python train.py --num_attention_heads=4 --num_key_value_heads=1 --intermediate_size=512 --norm_place="pre" --norm_eps=1e-05 --qk_norm=false --attn_scale=0.125 --tie_word_embeddings=false --init_std_o=0.0 --lr_head=0.00546 --decay_fraction=0.544 --decay_shape="pow" --train_tokens=121000000 --dataset="wikipedia_en"
Each number is 500 + 50 x the weight over its row's rms, rounded and kept within 0 to 999. Layers, rows and columns count from 0. Numbers have three digits each. The size before them is the row's rms in percent of the matrix's.

# layer 5 MLP up, 512x224, rms 0.0974, rows 60-80, columns 0-223
101:481454530483602489535504557486552531518514475393444565493450556575473501486556508525533506508462581520448484502608468487506501508538503600516427481465523558475442488462499460443578422458456425621568449465541523418516491429445546519434591482482499515491555464398565498530490457370492461501448482445541490530501551451495462511515431521534543547562515525499488529480510479474451575561414460475500611524482508488497575447506501507515505436525459420485485596544508438500380439475579561447513397432502555440480511503445476539536491557526378529488528554497530531476533465391455445483493476519454532598515504494437553415432586442462581518362521530508519485484376391463517476499394
087:581479487517461554454455488522479518425560452531541428487550643519629485548450489579543520503541532485379503574491514541485536599479604515477435488447476465557435464436525556509499549468580507468520448462591508561497457458467493525515460557467546591601486535448532562622424465492471483462485458530462530531448473412525459498485542560503474474501471545485489493469544571365533557522547589453524421463462545476450538550452497459520453417526427579484550543582542491463498513440519474542604449445524511546518479455518581388570536569483457494509523472513484573536491476480509460538434533464524516428590518438398551424432521496459487515535556476462548421504532419577576532580443
100:508450583492470590581538450475466441558521497467529398535483522624534471525564492538553452532521456482525522534448458523468566511436513546521481556529509521502404446458512537514580486501474533523416522400447467578481489443556454586634443424462521529493520479507435447498525425506508507537513440519415524455516478475454513469537644517483526571412489429435537430473519584471538540604529583541523447535511490444439503556522533524523467556488461437527528411500537473538482533515533477523514571487488534603530518425489412491472499494591534500456544586433571439500457541640567549507508506551489570395469513528481467527493634607531489529642448487456535467573475542477447504522531
101:435508491520498546446564551508515466518522539529571458417542459429463434525416457566458494487553499471519383468537551521581513411533545428500529544574517449541494508515511529593458524532427426462463488500462473521461631605455563568529554540530528510523543490513606487521556483597540376481451564522457401512529525514447467620505577401466535533518541466573551597417435589519447577469567510538507564459427413434517529488479378484534446435592480537529502516531444498501529550414449510497525516559511406539458484521401445541568590438464518483473496518425559516477470490539426488406487512481477485467478491522525531449570497541442532526474494534521516609506477569502525475427522
101:573495486570479485591473506549550519507453567559569487524612623514484547444491521568427538513520506522467490427441547499539461474567541460533407544523559408592443535525510530541557477519491491455450578561468477515569474405561552591585537543469561466485545486380412590494502462467487514479440394580479503502487467409537519496474491551467412573519463557553461480418469517468526494547495475465527548502502470475532426450397582517538442505450586510495530538498504485518475444439521448552466482601497380473428530426494529532606494473521456464492428509511500521513560410521612497479466521474503463475519542493492489544382428457381367483541490534548470478493430507458504501475589
095:485445509483516503559456514426467531509479572467443509483507441537543547495425505554488517605474609481598579528467541512536485532495505492473506466571562539531484461514552538431502431483448466533440470509495573450509502616501502534571498590474589499573543473493503610509468431491564556367478489452499522541520480470530503569526505603433448444553453512555497464507513543564531620461463500544489475488492496500510522493556520531485537399604617558502585539484471459423561531513480560522478390458552517428494536565472445479544480444505528393582506565528575438485517451416607623596463536515432528512543526535509617493495507571580422486491596496464533563459487516566458427476536
089:459592477442506440480469442532510506439497500575416443493549480405578487511583472530527521470404473532474506506546468443406507476431423486545455457416448385422591479505471485532580572464576622531523561504490449544457560581519395490577558513493499488439611492514458413534488481510562484603560525492495476560519484523384528574496598465411586527424439516464506499570455531547561555635379553504504524440518481481490554526419471439477534464461476556506478500560529458453465497455561427467446534551439554470550458492479465455474452503427539489448523485519532458504434549552576515466568545536548520508468551478524564445494489453485499443469563488489534574479485626473537513475500
090:531635411486561570476472562498507501489480421473438525524499499517405524588460491560539524542564450347495549442562454559628484447565485466479478461584523561471462497539442537435485486466505548579540478543497464546522482539465473495480503510460467444556551591500439583493562509475428507438504495523470521499627435535563438524458450528440513548533413466521491513572510461449567592495521592426475486494536572533516493450466472444543490408499562460522521433437483539591390404551550414523541403454446487548498532503564525511522564402480489452614546519592480535486481515481594479413509527412506553576524476520549435508428480516486444509469490528518488462514472435479485476454409
097:516500550541386504511407510558526471530501452526496498508594510392511548574482443468560555472527481496498495433467439468463355529537521416498452498486507551637462492491522567523530477390480507514506577578456576447502440560579509541452534559570497412539517521442498545467442517472459479405427440532546520539529490497522405487487521427500544495477507583538567442508481515536476454521559563563502460495446476516501555482435441531470442484448520494560510533476573435492408552492433343481516481463411480488429583543508525501443567555525547503499538456419507606493461498504473454533583593479512423548540605504415459473465539564559453581545533480489566454437557460527527442513388
106:469574474485580458482453523574520469567507518435488556557431483489559552553516543518513452532589609539518517526438478558587462581521552479444504535435497477482427444496482458477460506363508529555492426475432551446481454498503551491502495438469492428494495461484488477461448553487521540518554564477582487486575418641596462499460413571467489480536479465419485568591496559577449433546504641482428530505501511629542433561584487482389548454554449462501515528518534495474494565498443545451499524468411566464486576517461567523467497477454485588550446444484440407550467429478525462467405531558524561581493481479454516545551499537545540434427593428527484511436511440482544500457479
105:476362475481547610591516505555516575475437533542502428516478474550476462467637519483543491543649518586480576537511450490510498459623558556491556492457563471471413556422511501398482536466497464421502466598522516438465512489473463426565504553467409487484534496515476551473515471435530562507509588518454444510524521501425554570441497500462459461543588499472546452549452431554601508488439474525472530459603450529458541491601462418525470504568471455504513509529423524415475463449544540536493474475511553476551596484589547442513426523522478483624496510510487540430519441456512496392467475419497505427485525485476488449568514490486472498568464533540469520592603491530551451587497
109:596480485565555463465539444520528496498512528490517504432431539374493495426492415534461372514524457650483484501570491467409464429457499542492445490588490324519421483487452489479550506494507594480447449509475505579563441457433523532498522527502527556453446450519487566543444487498501408535479547529440524511525475456452519442477514524524463449435419582449559552447443550421606534477521478553516620494453516482503522532566507515481525414561463465496557460492463506501490438465454383519510492504526555432411398538532566541522516383541450539504495497478539509539459458510527533437535388429486548458547484477455524561523474482487478415436489525487416503492440567535412397558523
105:561571527550469549496462488447440548539394490563438584467446587515424488468569443570526537534430571417459446448572485461412485585480562458482538448470480473461423471566477494557513482475446519449449447544534536589555493540423500482424452468520408521495486516482420437533434446466491507544546510425435486500431424564582534466435524509498545526517544535416463483541515487441495602542594508457546468472500573421475544491564506518487503486565495543615485528525587476485493554521508442533490465495591536372532509456535574561503616467525482448576500491455496477533449561521491463426535578490392463510437573541574560572426480496525523485469548449407506520494414459599456433519514
102:476528468457545464366501519553514425475553475519535531465608409434406535441508509469480486568507528490483475488489435486482485475515575504516473526455497503532555414438541516622484467499557432419499451479436526553509518538490470549414472417568517471521561574536491498511435542420516538545594555455536502500542482455509560582482520500474621434407515468539569482487530508594429399554435535425560427437444525488444506539558478501497578438533481515413459487506465553471505441583467588396507467566464444545433471445550469499521552613507464497484477431494480444479499451499529577473493495530512526437455623504497491489521547479471592484478500420463647463457475495545387427425469
104:471554388525412545475538478422420575571460516589431455584495551489501469539507585447521528493527451492529482522484437526486532485547527378556478578452453478609502472416399484552487432437409390435537477498534443551507419533484510467456504501493466481371522542500448511438552593463470575544578533444479541505459467544580373398575488477553428491460490455534566556550430439537580425557440522528402477557472495470468404496594589484496561491466494559496525531487539535575494445477534486496507525481475439432527530518459502545535523415497450505470536497437499616525513537520524503579523493545521537499563458523438546525475515532581488464506556529527482457493476471427476611557525
102:526506487576454489450479486456534508443386525539505552519423507505500626483487480541458584518494500412513477507448560533501455375524493566515448534471538534527526392490448425432489574521501492477569593515533498467425444441551587521479529591537473543490574451426565555537507457532553468503582526560559577439552492549558456470512480429613555492521486434512419406560432563559423472499432416506502530510459492537484436493424385493530491442559538586421540459454486576482459531458473472535545479539508458424466505527491575429597451514504475568536477443529468533586531458635521464495570546580476559406474538457509407495480466553489438495534470502495478521528500393503501556515451
099:543533522556613538432472472465438495610524468484469570514450560429444452518469581525460546493462461571488497501555438412568432486413540526497494494551589560485534502475483497509527491576443490485451559469432483490566526542467495453527510458418538487423460514582508538418559490479400564463511584552429595453564487494368378554567497530510448542410440498512608606491404500506510552500546501438577433558526489493415458466483558438599427621552480486512449511473445498487479517583573497468519524442462539458516484433519410541456553502540485514495411512561515479471515470460489482495476483442497484476547592469506620464520422498522523560443468598541476477458470529468429510505448
095:473551440524514505535575450401457453480448512511425546448455482533490550428524430504383479504478457562554594531500552532463534520511500588431523462431506452456526505530523494511582521514527553541394559551452508484514433493530502466489510550578535525371574547446487544527486412551446462398445423533541560407572457510607500462433467528510546540444535452510583496516503488576451436596407499453415466503489508464498381508487508552594514549449434485476565475420440486471476478467475516518491445508542490403540551491485469481523569473504435531535467484527403496567515560462409594538478427549449436594502446529550447440426492503548532390523488518436584512459452529444430563463472
093:471436491474517548561421501565547523531397539530430557492455513513516417403517598420540523573603505525432472492567441537563527485553547534482416508440480479514506436475460460456581568436471467506511463466504582610469523540469541514558624509568525555438482447405447517414502604538437403449502517543475565446487516416490589461468475489522516518553498505553547511513386535435505544541428509540433572466461509417476488528543425478583454410470550491556456542507423514471502561527466510504442532499479483465498504513538499424582516475538557456552519605511457476455439414468399503502470542472464469555486425465475367523419446575450535442466495477487513499504603428494463467516551
101:554482533580431552466613511493463542493519562485617479589529493428490478554465510499414425569487448508510527486596504400467518468522489572522503550507534561497539551537455522487483509463503444375451455444540458511564488548571586459529522502540444542523517491496520390495519511474486457557517520562538497429527558528514496475468454614545473553496461531587403496532462508429486461548564448581465466429454585595484466469481517550427436511442493559458474396464570495531502453476562508591487443507577426429405395438505440456556588485603451499494519467527462507582530491479518486450457541404498465448415503555502475450573583458540475491462529597427538590423570525480465484519522
100:630553614458529535441483550468452421369456485522506483499527526542464524474422417554503546541486476473496485494523510522540533474467567490470515509487416535445408579487506506529540488509562506495463489445466441447571474349331526477459521452540531539426549459465385402515513439516500564440415486452549489546455535545550585472497458514438550449603579506535445524500580497497559609539598560537465535480516574455457544495543531565487481416459469529474459512456458497502467471460558491467454520480467492550443506507492556572479536347467493544469474472501531564538481518460502515526484511520549551406473490532422523448520455439465480439404436491505421435480544542604557431482459
# layer 5 MLP down (transposed), 512x224, rms 0.0922, rows 60-80, columns 0-223
102:535444481412473492497377472534479421409584479508498547465491505524511495544472458528411541515479505475552419519462631504432494583559510489357446564483526433520438480438440459465517608570480446479534453549472418533428458527479468486472436501559455469511540520401544515533527533540410484514546557549412553463532562580602546445475514551595479521487556580507544519476491524591615455516489496513483589582474539476547425504552431565556528487482496634526457531411551460465555517505568515533434476491508487504550609510516525551458472463495490482467391485518462481484514504508483537518454436499496462502490469692517409448506486431433500487486493549512510466539479465500513446558436
090:549565511445414483549395523491414472512539532469472551526430451447397500511450492478516452504476481411535489547514419481539434488544468500439426466497473550424494536579499534528572506474572524474513559527494508518444565502521538475491564514487540566490512462509397441522581530519501410555518518559608480529569435481524486488440501511512406489553529445516430586579509521553561649555469396493510573429515408553586492640497431478411489492566529442528514527522488521488494477519531447534377462490472533528433476544417540504550531464391489492467497572516486503518437532447424488589442453557533508499537566637458462585483534456484548497462400486539478613430530506498503455491526
100:519494438467382464481623453532503585497450519490460453439427505485530530573537483524505447450552603495471472452518553512528537468530491581513649517501539530496478534422552506417545451542527483458491574509488529538497436491506495602470460579511491486480592584595605540491493546449545451511424512503544564523445486426502468501492539461484469483569527543556527460523494541459401534449549437534487511522449507577563499513528466495513414477456601477481548523572450487514514533482567515615559516558612539508467411508485434453564517557482580554337543476421609496465421530400468403420504430457486504481534541388502469400528441518473551549459481523456520481532504489525474496480517
103:517598448513492409464511506543489562527493540483440549499508396570487432498571515548457449480503523474459499505478434478515507440455469547550542506583525468400440448461482548393407485500472446523446602468430571566545416505481573463529563567568446485511497534541570557554553549529528489466470571505554488480524456560428475511472455353455536570492444619478550531541526506520525551497522422497485479485481493400377472561491509516497461482578483436540613397613537492694465479506540493544448543553504489443554490492459493462627508475506499490478516495515432527437419524544520518518563540500491520504443440482607543521428465426505529517468526512491480462476477520543557531594550
101:523503495455509452487481510581587488497531402389588537548476487478514561536422473462523556556481567432400494538552495526446506568550558474412512549529497552574523457516553473471525574513500455474548424538550497540528515549483482502453484542503587422532478454472514541474425435416577452446522551494522512569514537458447421536499472459428367592471564575463411465594455490466507488447578372512509545500438517493538495383541479467464574485557534606425477407529489586493701570521489510496410524564532487465426469493393533484486513461471509514491468496572528490484515421537462543556454521552506564495466474447549505492517460539507461548473520393533455494471510481443478440490539
096:534510416444470500468506452451478501562481622466573473573533438569496462558556476551502512445544530493313587464454437568541481492402455476534448518544501473529483592433555389455505547535510470544504397448500477460400527430432500497511588523507563555480476497504468544515440495482593500509487571476549519481488425495577481474599447606475421489519552518549553496522506594531537510513463408453522440518506525426544516521470486545488485509516520399517477496570455418504478582558479511600568584500506462497525509516596495477469516454494530426428500402551496446464486468446548577505482475564422468492480484321531483507480456471478521427458463491403518488457438471439495458496566
094:464441491484574461568389509601523494429631489516511505573426493479552467464475548549514449500504463457514503520573497428488515568406454542490497457512496454539452490323576436492526481510557548423514531476448525481460540496530551541517505433416536465613588523486589551489522531552548532566506523559487498548496522453465441498476530442490589544470447530478528481547538399492530563531383523618613489532493451577507494530497504422510458417500517503499529522509584480461542457586526512497533520414531555530424421492421533473461539614533548524498475440536656428554530430567531520419581561479491497532458448585505532534476540507544562542543493510567471472432482516483519490458536
097:551539538585474514521493514571499475450509469529548452482634547540424477503537526473557517542530470551538417490503488453437528437476528403475476426413533471515420537638422591527460582569536456474503500500422441497492471544472442557652554459474419497503520450491449486511430523498499504464523563562528546618514529529529499439462428582528471552507451504476531549433491430514574518523495513557555484476556524519462551478577525466517576392548561553484472557476435492533471594551587391547594469515469454504399555570584506478537527438474493494439474496444466568530423451514575492525478391551497459482457544601482426554507479460460503482439488489513492471570485471583540412477431
098:473498501434501598460601483517539604499467661433495501446512561438525506592413521594452501597481574566520615464531496471451484523504484477514424536517521518508480492441432485525459531550544455620532425470613497491572508421500525466448432495555508503510488506466573504452540411433509480516457468420429532422514521431439506577560438542540489565497470546532550480536453534445464401549422483514497506521462441474531453545524475501592546510518418492496426444382469509456464629524566499448598499482482433538476481507477524535432507574558412528414469516544546478449471479493443499476506598456474487469468454586542498573480434533544500434491469453456506444515560394489475524542523
107:539482443424524567481589541487521537607505488576478510484560571478504480436438524492520557570455426490416512539408404463466579479596547470519450553412475547590486571473458512562479575510560587531512482507557516398552466483571573551551478509481509470444458396594445530511480581469543529565556524523477564500489489495501493475433486497494491434470512516440453522490445463476472465553531437421537465477503468459468474481555512410471506488478557437388473477532522580522516510512533487450566483589599455468522481639628508448603575497534542494466393515539595567487509531437530493560566423495519573469498511367524551508480520551554568484431498445487434497540530433507452473449493
106:540451499389521539530479504587479436464469404608565471394490537505415553518429539501558478502548541499364491470495482562428552416508483525563516426541534534531483522516406506484494446531537598515514459547529529521544511556460494508463540529576565489421418512546509580481505562538474497549447587450506562637474447486482505523533544454428472480492559465588514514385469439495580490437481532439484473570484490503491587428580475398583485583520449471523512424480458564396549467467369542419592455490555532460464512508539480483481468497412530443448501510450388504506461486401487466498511465457521484404371474513480501488499483524493436489475533494557559545475442479464486544513521
105:515506521568504540486481469517466513475467483438451453448489503402495507550455482508488400405429484615563554428529525415494482504537446538510509501455536431459377463594413508440484551538579578580501452450499511507473591421489445488499486488523420509498545490397448528499492438527483433470484499478447576439516582532551456546508563499667566504496515589502542558532479565403432498510533540479457594506518437495548484615501434476397471432488450549499502556566560530537545414490497537484482564516468497513416580495460457447443489494512508574563537537475493510528570512438526450533500394403591538411514514398492489476489532508569547533435568450543435536472530516487556459475417
106:534388466432542434449601507530535472516522526445432532459586545475551494550421531460520490521446460506618451462574410524606534523522429559512507525474442458512470481530466452474513534483556492415483525584494481423464462539483621562468501436529509391411437483479553449493572541547441470495547512470504466478486447503468501563442463435479528418490483382561501489491477528399508501490613495376500501427490441529480491562552561416403490510561514364470515499488441523479529466525498454491489504515608454447462526504547478523532555492513524498473402559366506589508541535566528484495446492533466498501497516461448483440571502505505498518432587514534479440570444564435545560371556
098:466494565530493476575554501569515537463497529530473478513456573461552552517427453477509480522479529482576463425500419447469425548438457495464489502428499577519484562508498409527487505546442481522490455563525501517482533599515482447562488510473468456497484485501489447516468458438484553512501392582531530528526436461495532478432602513440502511447498534530497435402380445516439491506481505429541476426528480453484560406529492453536489444587449427475532510349534428495524482465492508524554438519479487544509560503497406495557435558528475501485501559537583485510543494508467469507459450528586501536550502760515541563529468481520456368519599640482468505511604541485470501589583
102:483557495479497600470602524380494523502498554496535515524581505432414484497497520400488607558518528543568464483541525531465477495582475592557499532474449495574504506541437613506510416464358503502564520520582382485537421475481462462452493509512479535456487518521470460456515640422401521567543476415559477490460538452539488416541542462516364456532509476528529522525447446556523573479509501500406476556441551468553507583524470511462467492451562508535510507573443515521531494399485496513451462409475507520545476598547542607592469503500464427445528496492525633497521462564478499484545486500465569516543436651463516558520513525518511461447489485591506482517449495468495486516584
103:527467514483546540521468577575558497498511679605544517522522431510491490522471426501518476416494486524474501538476536411445499549477537484532505502511426521551553500528497412451479444518492451585456499398603485480380467408463524463479560477430433543513533461445500403541517556409560474464471533494499474486569568512548507532543586522479527510439510517456440422490487494405472514522559557551564408477581528524527502626454476535470513493567422498541522518525473481551551543494458556480585492517606491487478525481503567498499396505554534513524536479491570500518492539462526370492514534616471511496358431519523412517445502492540514423534562450502630466515608409528505482477433
097:456449476529545554497475440463466527438408511473505484525506534461493524546506457486515551523493452597366501582424429578502560547430455457468504473560500586543489425503488442515473405502532516559512484511503414518567513473502468509508474491537526623537480482531515471478427518468509539453405552458501483482541436483451417554485527481485557558470453561591469530550409550517537553555528461524536464483412510521457450359409541537468500414429444569514552496544436540587522507612514514584464571536466497538632529481501538544578489441626508423502536430490526471519473517451552552513536516597489487495500472644483505592518416540516448544471497342435463504476487484480522519510562
096:495522519515521525463524473549523568594435538497479476509536533554496501561508443549475522495416482484544511489466460531479472500519512501485470495401518534441496511579482568531531485505450472537417479506524514492562475492556523511443473563552423483548518512413507480566440441446381522524481493550505402427475553574606553491429536515535404462496488455453436568462511501368379557588519491428535500582496525537481538403531396554542551353535457501496446459549508453432402466525414564464518533523490512645424564573499456481489466485542579535558458487516474543551455548483512472511580419467433614510543475430487475473609504529574527494537533556451517572393530589516534518560461
093:489462545444528492436539521427583582470462402486611523394466520489441395503539481520504469473491613574482594417511480479479480491445536539391493478527517439519469449463525475508529458560481493528399393429448480549524514441480581515559573489593503549468474497510541568552463528439470506457479453461569496506526398602488457472446463527398551526460461554481540346507417444519465498492562570508470563468381442424507533564515519492472524553490461437589427567478494496395467408519551515484547460495516449413478528508544438503463522548506561490498468596491441454503486426434422464534506480567468493476377493542503425513453429515458525487522569480435487526460525535488442478530514
099:513535537546509543478500554449516420556458620471505545600438539446402496479433570539525479458482472541449505535444553503511575502511498481468427523507476479493422564527458557528466404483410519491457466556483499435553524597480513476529516527464570477443495461497512553532499568565420521454482511420486519456533497523553489484462457462449522536533431494567430459480466504535446540468419463514430493538481457469527511790459490557558552530484535530498530455422560484522494457507546507483489533526482458548548526417465565493487448446537490453503539498518518515455526510518557496408629509533444550534559522271449470506451421468435462524472562488529491593526446509483543477487482
103:548483530438417478544509559481504457501511526507549620567525532493523505434490487506558524535548504472525457435542595458524530451390551556494508535505436504462456534510496519460558563473637545477500489504523500516589498535473512513475536543458483564426434478452478604509464522488539461514532386452438435531427522573566602500452487494525466522444586554549450455481571499545587547497478456493530405528514489469503608642529470528594537488425514516548489598385537470570480562474474375422518478483496520552539632587489430478478512347524502508616483476445425496460481515497407435464532432520456462484520482464443513408527471487497408489477493482472497531448523487488555431534479
# layer 5 MLP gate, 512x224, rms 0.103, rows 61-81, columns 0-223
082:448529504435600593565503529489467428439489417542509568493568430503466579460514474531519512474474540481539475576403585586485485495517397485464493538438405480557491535584505521481468489476467581542554504484486454537505534523527458433452476492527536510491562562420427498559539473467472393595476493481496595515529499463565570518448504423498474523485602463510529394503550473562407460511384461478384524533556409550516456459490612478481475568526499533510474571441469445555500460509491430503524565482524451511539570587502474518499558414483551579453581547449495539543491509536491575448531507500443515489436552530536410503487547452464470401572491479432537377454485453505360565528517
091:520486582499499438558493497409477380517562467495452484530550505456608548462540494560372512500425476522552559444421462489428512552449526541419436651501503486421491491419480562537510472431566463470505550469542522437577445440581415491571489432536449591479456433519508445491522521486492529498461524491505480528452473514405416511513526472454512543530471455480483376635484537506522437482581462485498558505494554513482407489501539551431552569439559515517451440469573502551513541459533485460541483466453401558580570454480484472466457515576532428522505493524434574514398423524496473532470473498510537543573592542510498496527492500484400518533520437492392477375416498486483516569469
103:531491475473468531524539496495522555447497467494431487509552531482491547429375414407423523518480509539524524489481537505461505463603560556578540484537560639516524477456432476441583529492511480482528556526442515458597505521534409426514475448498406649571483435449455526553486477556542491519474545515434470497524616550523489483479468560518523466584543525565378524418541473436476460460529478516501482457571493545469427460492441477450548470547560537550475485529580451487538521495544534417477501443453499549550488479485540489446443551514477484638463454503439532455522349435391504469486533444548563497594552565498427569470512441462482489445575530515442549540569525442511393536572
094:494518522506526542422495494432499453358450437422570524502437445458533525517447531481403491542595524509504554483501462559501456437490565470522556507451514628471498422532467472422514546440455559576526479452488435491616510455461518493516551503511499520507509413408503381394564476475606550415501474477500536565561538575497495496424427457465481551522506498434531517590478443463505516545482471462481469503543533479599508485504450475459500472504449536495455486473531592476464604590414461567431571435466523525558501491480481636474541515554456404469625410462549447573499507482448525568423509489469488442497549537458477475453481412487435575443521579413496454496572456520458511498530
096:458468482480551529542513458457584527570491519465547535557557517445458502563493450573412506524503627464521535468485468664464491555505436608475493511466495512479491554541513471427435504447485437543550422564562480484514471517528468522427621566584467482452491396463477471529506548509486476505463516538520466525509472483523454493607424553483571567460586552532419511484558502462527476528450481502420428512427520523544420499436531473482567483546548524532502466483404474527464499562398494471572504460433367455584512499553440460513329480491460525494443530549434529522514529446520518549450513567463423539455436491415454512383523620505556447477492566489443464480512536437481552486580
096:488537499511558513383481489412468501456418401550526479501568577465565504507529480615490462535430430580512545493478559498506540504530512559554452560509436414417580521560484599633498467464508448588526519550469391521539539536526490514542553490515461436617444500483439410496511569455487540518468583458470528517504494476486487546502508457530496526490488530506501572567452421515477519608435525581449486525475536586393478491442457473584487430536492497482539446508496430474520579536513465456406476477448472454630538531431392561471429388470471462442408537515534537504412510459588482479450519465481548607422535491516514516509523510494520576508576469499448523462491545436529426507441
098:516430507453507437483530560469474463569448477528584434569539544439489533439469375503462540517497537609521486546409607423445618517538542561493469623510562491503508502571458531589422438573427406473500463522467470479541532456436564605421524536540513507473424443496506479442498583518504514597418469546482528478489545450527573465462530548506503505484515570550527431448405498520485425516471488571567542499572519457428599519530478516561473472517528542560551488480521511497599581463616551527492476403587475460437573538478477514485450464502465473489554508499438507534491513492439466454404574553519393449563510558456438445572563516482459564531481511466508498571502510513547481587544
097:433520480570560564488555480480558539555469426512532483494455455493584422571526552533474470584490526537532511470570498559472482527427481412469498500399439593422527527502490513562530496521542457478500495538539475455543410329482387453519551561517395449415464519444475476490569502412505551477537439434472460531438531576485599569584489548512474460479420435486461545602445501487558551548451522432489577438519506518550551415576531480523480483580474448506590533521475510462573473511516565489490528472504454473541440496511397449570519529572455471561440494512509435500538495424552560542451423576545567477526506498504518467433507485404616458489553501561444571483508549472459599502559
104:477503496505504477497544469490504511432539476565572484400562501408540471434437453446483590490607519558479528519455522548546568608571611484525572452462507559501547492585443537483512485514557549556530465517500459438565504521477451413538523545593438548552447503447487498507609566570572529580523516482471470517489565493517615369467492506514480478470477477452486463441498495426518578540389402494539519495498515516483549459485441520502525539593494450521479537453502503503567427457666398461459449643547435425520515574517504479506553466517513452460590406530476535460550543545417549435453511454536541487525548556487542448484531480387496485449531452557464484540535506557516576516513
100:434619446561456489486507462438479520478462471533506586433608510451448593540419515523500515490519490525532464509439538555497481472454488489423399561560488488449474507525512574476508432535416462516576517515539427489492425474489488435461545488580463448505428461565508522476497540406503508535481475614396509523526554558631540490565514435460406514556480509576379517548491550557426408539492519519483607508480497519411520454418499476461520469507503503424517515540563499522565512511482488505466502528482510499483469545478370646545451466476416467515525541454458544515556405528575488582510486544527650580490482481551496514412534512474494556483561464383535527512518555486503486419414
101:513461485469478448445559463458467447525550504451467474512459512559501495449497468497533418487558559504442574490494558405519551557458562580538469420540356404503444621520507477475489386531457585509444424433529558507622523437474429492484521490504559497501343540377468494432553467453424597519468541510481451448466521409523430397500514562495470461495531591451528528498571466586473512467539475402466521509489610433520526466541517448469538524539481422485534458531473538590488462572522498530459510441491574462540495464522492491513505513613451403511557510460566516464560494567478455495498439544409435503498476539522468542503478583455418517463446453475463558460491551504463446579549
102:397374453532521413372514455555533490531534507468495469520466400480535545579466504474479409543495494487533486474579569575492481477589438514534484476404450464534619480507534573524442502423481402533514498532555508442563512533494582518499519464473482465437377556509597450490559520491483530582579404497488437464467492369518506478451404468461480479542478425537511494522464563531467503537425552512464521517430466481477496496506496449472542551516584484438534435515537595636499543537546496459502507548518457442491462496555490541487467521491475387498431473408515450448535475539494461437473535457627475518485541513436436506441621483461468620529536520451502432526488464440501538425449
096:486628473578473429553505526433485458538499508469492412448509594426423519525449535544462505394491449495479489400549554566531509483499557534518464484472469404425470557455499496422463538459489531555484481493510428473488436408426530447468513533531507573457424481540519483443381570485512478470315463497461492420460440547454480487498547514473521524558578501469487574475490466451564541508613550480499577528545551469495541487497509450427362535446520510537449477435422518579459519442559527532439509605533464486584547463469517540455479477502486483462552577551471501512466565522472466515448587483480439559494432502537462482408534515408560524474501535545422467502473527491536631586591
106:547510560503614546461507571505497414489493374420523571346569461480494523480466475649488488557504535570448531467422610497476462486501544592463535461551478514449520598532526569519464438552537487585516476524545503365620491488423519484474486557506474571570461446513534475511524472497443460421440513485530467531491560453458505532493516460469510514506574542515518535507468553486444494498589453525549579487418566511405606407491481393474479461590494415556557427504485411489534597565514494493487517470466498599569527467583493534521422480513509454474507489504467476463481445472496464457433502418479454518460485491478464507495492531393483601410439456465496491467508550477452427490540
102:502465531444536540464458480386440547453454467485591463549426421542435516427485482551552477469480499450520484502469478397454474403553450496623530534447555497461470527478449500508441420549505473466465492524476506466506541443509597481612493569516526577551494471464595449507578541349505461477476521521535489524455527511534417497554439398509535494500438506536518587489467450434505498476464434571455568498407483501538459370494466457567414530425579460463476491497474492550498422456495583511406514498534404518483483520498499504548459537529449499417566492496532432550541425486554537582511526479474477586546495484522506489532448500470452516540415336564559465540505496418419425547412
100:499495493492511487469462432488443542459529490491576449430485470477508496496516480521517512586498562490496575475524535518500545588543586460545472506472489550519507512566415528536477452499392464526492460469692416425489406501531444552524487500621510622530477549479509401511514534502519530526533523391565548534529460568528535403574406562531591491574456568526403476533599541577432444621440489506428519514463612498578515506557544480424515434519484535556544506522533449589552504516397444484461516539535406525510620525548501523520445490452477483483603463486471489507493461529448513513517479529456460559463497549462442588433607481442466482542473452471481415492432500496493513521513
100:515534558562522486494459541434405470477465473533602481485438569472559410500423583506526525456573526527502448434530542472524430529469591553555542457469540471483479621539508611465498515451482385507422472482551396547489528456450547543533434533428492425501515516563521476512522477395511493435471491518447450572467477576549603463492431511589500444479476573576450546439522412423479515610501544516470473444461547485530524453423426573430452447509654442546479477482514382513545557525385524467484553477427515481523503526479528491534503469502555429518425508470437530542442508476500448488464386477464485473526481505434487485572492491506611513426564470509440529531487528567519537573457
096:460566589557456512522590462506476477556482491545459461541504568494466537464419501454519515604550475591484485520550541484518446486433474527531535505466527585555541450569508450492517398381436508568592512385482481552525459472539409515452503559569543562511526486463479521467462444475485585460490497519373482487471477513517445539433559475437561457529461518487558521526461473504476461472499454546570496535470531489397523449562432445566482482437528503520482580510538499533492462536495555476559424503419472521560415487545505496562550395527548347463455430494570563509535491613490455526567527482436448578384494527481508575565495547493549493432555365463579477539626532557486552494499
095:529480469401484592540560596461468501538457502500524478541535568484540491520586441502553494532558581467532477489447570501522380513480583564502550484562583494462516525585505469512441468463553448517501582383477562541480520428514443454466464572583512459528545506426473471548533419588481517418431543472545431466508506409455436471443485556523412413487503594611395533505474395528524414535512497568447527523418504504436479440470547526543451459516552533607571456496525504510610561475506513471522546535531534544467525534472547595593442504530503564414470524417485558510532500514484539445472449471595441426511543530597488483463496467549465448473474489532597519554600528508517457504470
100:517543501522516534430439527508534416501468484507446508511529471446454523503501508586480436504515567583528486397522486368510503428557565508563576546580505545587456518532443588561439546567525533469559418447566569550502472578448472478500535510529427495490421453469472482561432530469553533534480429411490593502417547452591551449495458436472387469470606561471530507524453375529462517538417491426446536519494455514565558471595525477553575487558466556568562518492463571529430499487569507441574558540583545522501482514400523539524445589503460394465542524487462513515572592459515489462486601492496467480461541493475460556452482532520526423554576514544514401495500486530552454534563
099:540567475449525491530444417500544465509474465477526578493583437450525431491485453468525508612448503524435571443521442401521658592431499478444508485463430577470523487435504541568484459521514519533565532571560440427516443466424520440463501485509456516460362527531519473475463515464400524530564447506438487519606487492521469562456438587530467492488508417480495459503527592523484496466557458461551522562448595562386540458595573444524425525581508563626579541575505455522515511511489470572491559556546444567546502590530484536531487532495476475398529455526546494507499534473554472526508520435446469444506471467399562509512549592475515417539398515450494466445540530530483496517440